config.toml
n_layer = 15
d_model = 320
n_head = 5
n_kv_head = 5
head_dim = 64
d_mlp = 2560
vocab_size = 8192
activation = "gelu"
norm = "layernorm"
norm_place = "pre"
norm_eps = 1e-06
positions = "alibi"
qk_norm = false
attn_scale = 0.125
bias = "all"
tie_embeddings = true
parallel_block = false
init = "normal"
init_std_qkv = 0.0297
init_std_o = 0.00542
init_std_up = 0.0297
init_std_down = 0.00192
optimizer = "soap_variant"
lr = 0.00292
beta1 = 0.95
beta2 = 0.99
weight_decay = 0.081
lr_head = 0.00737
grad_clip = 2.0
warmup_steps = 200
schedule = "wsd"
decay_fraction = 0.567
decay_shape = "sqrt"
final_lr_fraction = 0.05
batch_tokens = [65536, 131072, 196608]
seq_len = 512
doc_mask = true
train_tokens = 588100000
steps = 4606
dataset = "wikipedia_en"
Each number is 500 + 40 x the weight over its row's rms, rounded and kept within 0 to 999. Layers, rows and columns count from 0. Numbers have three digits each. The size before them is the row's rms in percent of the matrix's.

# layer 4 MLP up, 2560x320, rms 0.159, rows 1023-1063, columns 160-319
103:438444526448465489504509483528599491461495508450492454446506529462548534484597460513428546513523474561432554572514526443587553506467507511451515477552543485486523584496488481464507476519546433513436494530487537446476561444484465518518451486546448503517514563500478465465508516562498436477487481516457549565472509505501474495470552516434505517502539494489517435523476495416516507481472449465455497507524543566527615499506517503482494448494547447475419516532544445472556495464537486
112:510463613430561508487483471455531507460559532438488569475519474345553524462471517542527497539490463486492500506381569498481493557510496504471527512473499464535395521497475456469439493409507504424529509499518477541493500487563463520534525507497509576540476445532524496511491510471478540477533476508478433529483497484592418437560517508505492526508506557420449515543527454514510580432489505488485456463574555570443495464529456519451450481527516423521487567548507523458532453489466458
113:473536503504590533486548491480623528485489473532514459423510418490519464459565545503488570419511517509479488468423475480483518477462528444568435513544492471536483531523502423498520515450518481473552442562464525488478546556541498449510514435551431500439476574473461540483506463489528494509490534468459461504582494523501549473501426502509541479471475473476498488488425424516498508525551509474511513577546521509486473513519456484493470513498524441465516512535478513543522535500554562
102:580434504476480476535542521501507482553481557454456495497530609463528535477471544425451489543423520540493516455541515469467530460564471467534442482483613488526546577460520586533466498499480437550527413426554515522415470475499524501509554526478549555589553538529474556472544476490480521490503503489505469494529497560493447531471555498485459513495489485495486418490558472470501528487422510433540459494441525529463477484556542499515469496467486464534579506524475469528567504476467496
104:467548405495509480508468494513536469531548470574540478488447472510534594505526492579542486494507515532546526517554489436534443550522485495458521475548443465487514483482513471497494499463522511489547509494431553595474468479573462470520482517526544509499454476533524552531593449511513505475385517557510490512459492552498570506488515466513495496462444520493469519494574497501514503455504507473572533534503535547497569511458491492519481509591522529391515531530488520492515512515472464
100:449524467480560546568522481547532427537490472468543523488458503481463459393532501491552501524465480460507502512471434477548522528512498506493525486426441429533421554465565505489506537519516403433512537511475575539527455506451555451507504480509508470455513412571520542445506472515431467557525484471424416506526499625541439451494539487514460528464524516498534446471475485486529533516494478514456517486546601538609496537476481526562493515521429466466494557565540544498523524566442550
107:434503454461537470491514511462502559527477457478467582530474486508506552549492545580428524510475551612551535537503565476491566534517521541499563404560507565526493483484484466568565471465499491509549506514516540469529456506487600472474507492558476511524517529469544496538495454462519491476513549494504465519440539487526527483496426423575550433488466532493462439486512539548550489498556488484469451533463542568494550480356520581467450444510480516507526508513515498479572476478479494
103:444522467490554466483572512560533443495485534448471501479563425450509508482579503463553513525567546491509400398520570435569604522473562390472507522541484486465562475478367500490621422515537470514511470516538482492548474437432551437505579523510448460505465498490434512475567571469473480466510520531489426507559530518463503482495490516491492463472572512550548542458497514585493492476478545499544572498504527485460473541494438490505488454495553557504466484539493487527572526530583477
104:509545500587517528575439445602562467464509508475548470553529427501561564522497516604458457522480533490488470491459508511571507552554547490518472493508520473450505516556493552496562498482483424508497476519505492545534496542442536522454530487530470512497537498539469456546448519376502470462544513451499449441538541482477539535498462505495506403561536596579538494522527522431508588515424525411497482532540516570493492546494504509520456521459509478478514502485441503500542464418484508
113:523518484536545509535500493484507508440542522479502532580380451597510447505482526530445503488538471515448545505478502466413494505537394496516522532521453444483478523510557541488497529462450531530452427548480469500516456468523471496516503481522443555523500484509522517447485485459511468542524517540475485407520570545451485546460474577518487522476461533491484437506536504469500492355447471465463474482474508391522565555453536490483572405457524506557510474510438490479479547496515510
101:488530557503530527462432524550470453514473513485477452535464562515574536509513508445523491482449529453499498566463474480518496490572520532553439482513489484529502494596493485513525413485482491471496514476575474476438496557513497496475520470537498430514422572543469540508496517475548468514438460485491550544484455540502456520517480509522554515461535555419459449577459487511533548458565478453450519473451528463467465543506526502534471519443378470542520538474481395528491533480464499
104:427507497498465490545546502468458514510472522472427428447461487485533458487519509493542468480450518522512556424422505510567498469497538413460466514491488557492483493387519487458515442498522600583485469543486477496579572509529455485518516477514462471542463532472479483537470467453456590545548450440538514451511426507489540616485469559519547508554517446447495514524483476505586506545549536487570554477479404513566530515497532456446561507460424501466528502478542543419453459521449428
095:545509429442440512546515443467512495484472556519530452476505486507578471538487437564499614501556461438500495558482444547559462450509488510544583473493576504487520496545512550479469513544564531501546483522596520464503489462454451460493584474549423472511543473531495525444524472469514553557623514583485449502491561508530494500552450480512533466504535532453513464513589505509479546476523527598500490466520483466516430472510534578511498437493518507469580520480488516581478549468542435
107:486516495506458514535525520529493509437548430479493413496504499606557415425498491521509508447561464498500453479514504492524484489522488466481522505512487433476521586505499504504522480446499540511517490560474442527481548527475489512541496524490578557496517552439507481448485554558519433495523547509533461491509564512483478484490523502565454452528501500488456486506473499505564551453491394506562416442486488504445537496559522577480504459545495474556563496512481486554426480477485569
098:491560382541542535480491478478520454481473518456498426555585490481514526481470457473500528500502464497546474519512570476527516502517570494533559477445423511496502434527544451425457505503538472443546418544462478499447544467452511465536609507483475516418494458474458435518461488487523466532463522439551476493630529502557490467497520471392506500502465507466596541510524568500550511489481476545493485523597568510516526480512573449500480532485514560449468546506510464489507480533462472
104:551399536572431478490516489481403531455440496504426461467492515539454489572569548531506478535588483485518461446508575485458577518534539530493507456522482505550544562446496540509446509517510463465510447478507494545519575592573508531475591521506472548529471525519489549421559487564589453518458417520497510573486493482490460484536501478510429459572513548465412505461492465470487422491566490455461452461509450477493520530493524535480479480522527419546494483518554532490477479501503423
103:508541518418501441467498530485460581493497508416498493515448537456571511488484536548443462500516557519504540503532545520523503572517510534522468426538532525518572531482499511435476472487527506502444495557497480553497540520427552516525494508549469483498571503477509472493488526495522516547493471581512449512557554453482445521479558511505468556420567566511563513443511579532544505431530500497530502568524503501542537435536542538510444467416480540505506499484501474506521505553470449
106:479549532519473486504448467557466553437470525550539535509564430486500505501545483511496511519550443487500508507498537568503514502575459488503458541472516504459555514496471527610492485498439506447428483437492466449510482481513497541508519468515513528448547458520578579537507444456531535502454489547513485546462457465538521503390534563503556504511548501532483533445549431535513510472532517497562478488458496432528541503481521485530559505507476514514489471556592489499528467495540528
103:598545605506457502534484494523487440438476515439455483468467492404502456552435527474486442483502485462471548516490538490462493521479504523590514470475484493481490533485442476508523488503453455492589513517462488553511461540435469490506476591480480508509528499478475437521551527550522456513466405482448487577539536462480534491508608491531525485507499493543543515473471500410523484493543471464489465532468469477503581518435475497502565497473526467512508508452541461432536507515469513
098:493461432517462513454470444478536472542500513519509496494545476471521476550527442510443498442439547496586457448488595479610537481421535509421610489525534466504489469480460491499484464523547493493511508536496556462540452472520558544483507483472467412537479510530472476540483457491408599523477599518498566481434490507524495464496517540501446449471428434518466506489525502573495468520532519509525538582512455509566516546506565531476560461532564439470449497500450529453462479489488476
094:504453506529529516438584463567451483461432471391497449526553514541525474512488475542566499456466470506519476530426518517523466533484521438564561477398523477525543507421515505503503493485554498508480510489546487510490518538402483508513522491511572503519521536549473571511503490507468491520496454487466569514490476498465497459510446491504481475505555596516529491534451503510488560537504562510561582504531591524576497490528507596527477496535478517508518460488468479463506503581434546
111:481442571475510578566507491526450553505539467462424468512444459455567482470561548458468497480479517473552479496491573431408559498436503488539469507506471465501493471484481516513484571504434478461484478458471511488520510505615482539510513481497508500480566544433550470522500488523485522504472425523463500495534540547448494499480535515550490474505562555490456497516496492495478513501467475429522488515477495541538528500488412513558521539475522506507508515525489536444415514479495538
100:470484520524535482505516506500509455472479531496462481470560526432485493482524567500521505483475495537514515547599493534526431473511477359504482500491621527457536495524523605458482434429445581485600495526479524413483506585455471487465454483475459578496436547438519471536496511450641551484436498485517441477550565495590512529439551532518520464511489535460495470480483405498451528473538518444534535493520469523499467478509576484543509551446511475538556513512500489487477457465483519
101:504528527554497451505489511574543509565533502466538497466533557506434582470464503517465472470554515549483450477514418513528502504537462513456420524421458483574481473477569541493518456449440545424433428472552531499515450496460555504487442481478489486531528534529460524542496528527521490479454492559551458578446517499538474547491488461519484489508495473487531532494462509487507459524520529496471512500509487491491432426522498596466501522565534460520478592640505547564482554617461497
105:486464487497556462475494489501443450496489559513486516484464501502471491610516553423539523532524460468549536444513479540487542493465454515506446470495634495540463590524525537563489500479525458498517486508451512497476531500508575494512447511518537520554545453410547577478508467443527472518525564405468468493504465538435544557519462517534458457490472451421536493463528477522589509510527522515528459519509494543492457486452536524528488507415438463436485550433500524502487488475490479
103:564497546503508495497455448495532462472519473543497493524465499469493612526468486508433482500528429505528461540508528500512492498518489446507496484467500520486510501486487548515456466522531425471404511489575419535473517498459480498505477495506487560515518538495523515520490461520421474596450548470515492534502459501534482458470536500593380538473499515566528533508446440512533484552437501551523480487473468483463537502553488514428446527530539498476526488470498518476455510517544464
097:582409416499544529474511553529498504492469526582477485453499432484473504448533506515530442520551485502551555446477540456475500503427490501460489489537487490392539528556553542477461512501535475484491471448529470457529434478471508554494461400487471438475428500496533555418546513566414482492503458455480512513459465409573489479532520508486450532475491532603449496458519509490556568466501472390530434494427531488557449486502476475505463502510530462430523525477474478472468479415517478
105:500544544448561562502556492511515502522522512461523444535538425495526552525472539568462491531411521443580499530526498523550424581559467584465536520528428554549451552482477515485428467553511488491505522492545533432457537522471471495478545484579481551518486541533513540575489429535516492503545521508532521517511501522528524469472479543501527470530482491512503522433486519494459569550578501524499608491556507470542520513488522448511489482463521482504468511505514455461530449477519545
094:491391455551533495476501459539446498525548499535553487542537560453472490504448450500489544450489459509521448534524529505573508523520453508544566568523624537534460487487480544483431486472528484561554474453540462482495499502619474493488515521500468462524560491542517501512484509418539498461495564465531533462508460505499421510507516522539465493417507472489460484457510468525515466555482513511474491492484537534563515515485530533483483511547436483496533496595384517478417574625516507
093:472529513526459520479419542424489498642479510446494522501504530522502476550465532509510511452544517472538510444499416534443434541478471433525552482487511491448487462466491466441537520497551517540491542504507489439596521528531383496536557518538501463398508505516475494473464480498505542476468531506511522486470487533580520483453479596466473401518503510515449515455461436465530539559476574432492552558504582517555489469524533518545483427468438503482483488503586553483529537470578542
105:482507485516462492547512570476479511498527509456441494523555449493515546378458441515478513489476502494562538481516485555503546563539563544493457487489496502480514528498539529462513497530447462425486438575508464476442458518449440512405492521500502509480461488458431506494543564490533512526426485462505570474488505513426551555604527551492382450500437545493524488457463459427513538536512486559544543468483523517509496529485534529539404359526523445430541568537580498498484492475488448
100:480555517562553518523504489455543518514515495436528491561542449465524450408467609538408538454487535547457501464422482506480429466531519489518489494482507532568511514460458547494481530468494472393547465554509555433497502485505490598504529516544513552502486497555427502464537512519496482483479533522525491519482491559487458550410502540517506452522487491547509524505530475467430524574593542479583504512526479462469534546474526410442467498425443459494518581488478412542473484491508496
105:478511464485476432495518539552489538519523541500486543511533450499531468547517489454486512523494435450563531572567506446512515500490518530543570530467524592403490444520453469533542499458488479531445508497519450423517538553476518512557545567540533494538460550497499532521514558492526531504498429511497528530487479525518461508462457436445519577479446511460527489440466455504494529479521552501527572597569424507480539500510479519561523462475520431461495461562467539525483466404463496
096:479572537509484610482478486518505452566542551545497581428477475476568482454475401509517599560535478519475480481481469462494517467477562454467550445466491487489530488486502534455485496465447487526478552508484511465471559581524470483507570516517511510481452496511476548444463483566521584425540508516456532586497462470488512543443517477557548485517487548498528460544572580525525457434503495572544460545458533446437501465570528555532481532509497492516493513553429493480444536422506456
099:527500540504541504483507490527509521539436434480490534479510473480454447441481495479533538485507542475496535436460528483485423528522468508464530522370505488526474460468459559470548497481485473579512483464485482501498546499487484487545469482470528519489565510505562564464474483481442537482464490546481395509487512491485489461427506440520497494462521506519499573496485492467493525415521453499528530496457535451575506493587504425537479491485477469526500486508420563542509454557438506
095:454501574474538483611570479492568492490509506510454570471480442600468436518551563501530455463533537460556489454441419480512467514459479545530469551486488450556530496503498468502537422486434459513529453501503511478423465532547495553491528514526469439447578472509491540473494557420471468490547539544447485462546532468511470500477467517419467494467524531523479555489509473526508526487534484464484512532481530504463484524464488499502531454426510445531540472434568587468526461489384554
105:479509542613453514547527545489420536488519520520479473492496398474499501517551578461417495507439510472517480418518525498468529426456457520500450497525475493516486489516532408538498485531527474416466525399502559542454583536575512498497541520512467452545497557525466473546457433516455513521455577486518552518473508535460581497534563500544503475520494592515528521480514464515593542425462527495502619569478469496490504537444474496489497500492535430519517455508477477517568545519514538
090:460442451547482451574546469469510514423564473517527461491454546526503549481512546553501436473524474480492591468479526510541505465506458511504498538488447531513472479468495468513441491518432551548586439476494426504475554460486490534497438583532478460531548517422506539415508479498536531479451453422470473484579483557517522531560493505500576517409476522452504494545472553544469519566533471481502467491475487459476477554435555475498580475417539450603447484486497534480533529523480509
111:524528515499498520520454460510490540472509471498451552530463509511481454533505577502462479461526527526466540555558525391459475495503487458508510492530519449514404569534568537492560590490549521537441500466475445417525475534516510493547574558488416539547502449505504555452491497464529544576539547526478457448558540512447431488498517574434548457472425544462492499484498517509599480469437495496472483479521529421535514549529488508444485507494499558482477510545473473491489503539523489
099:465532524568466483542439548529494483533445516524533526507550508442543449527490495468433454479474438451503526523450515507484554496487526557511416469523533492467460565513482551455480498492458460478490479463475446489526478509488518622493492464441459477556502503468525529491451531470489519518560441550464529497468497490508508496501504513520545511538508510471451504528503498573526565508532415494542487504490557528550549514486559443595486464531594571452431537423509520478526544517543477
107:429560450493565497447493497466525532505506521437423530552470441513579494478538471463494405482491531430469495513520490480457503481488515590568524473515524467484525454495517517470509514466550524526458406536535485506471518576484518499515542434455512509437453508496434506520512499559470485495457463493509525485474558556457554485568532550519509413525539516518466514442506493477572558484523465535518481567533464521531463546516582486446402480483505416445478444453483441449453562506508500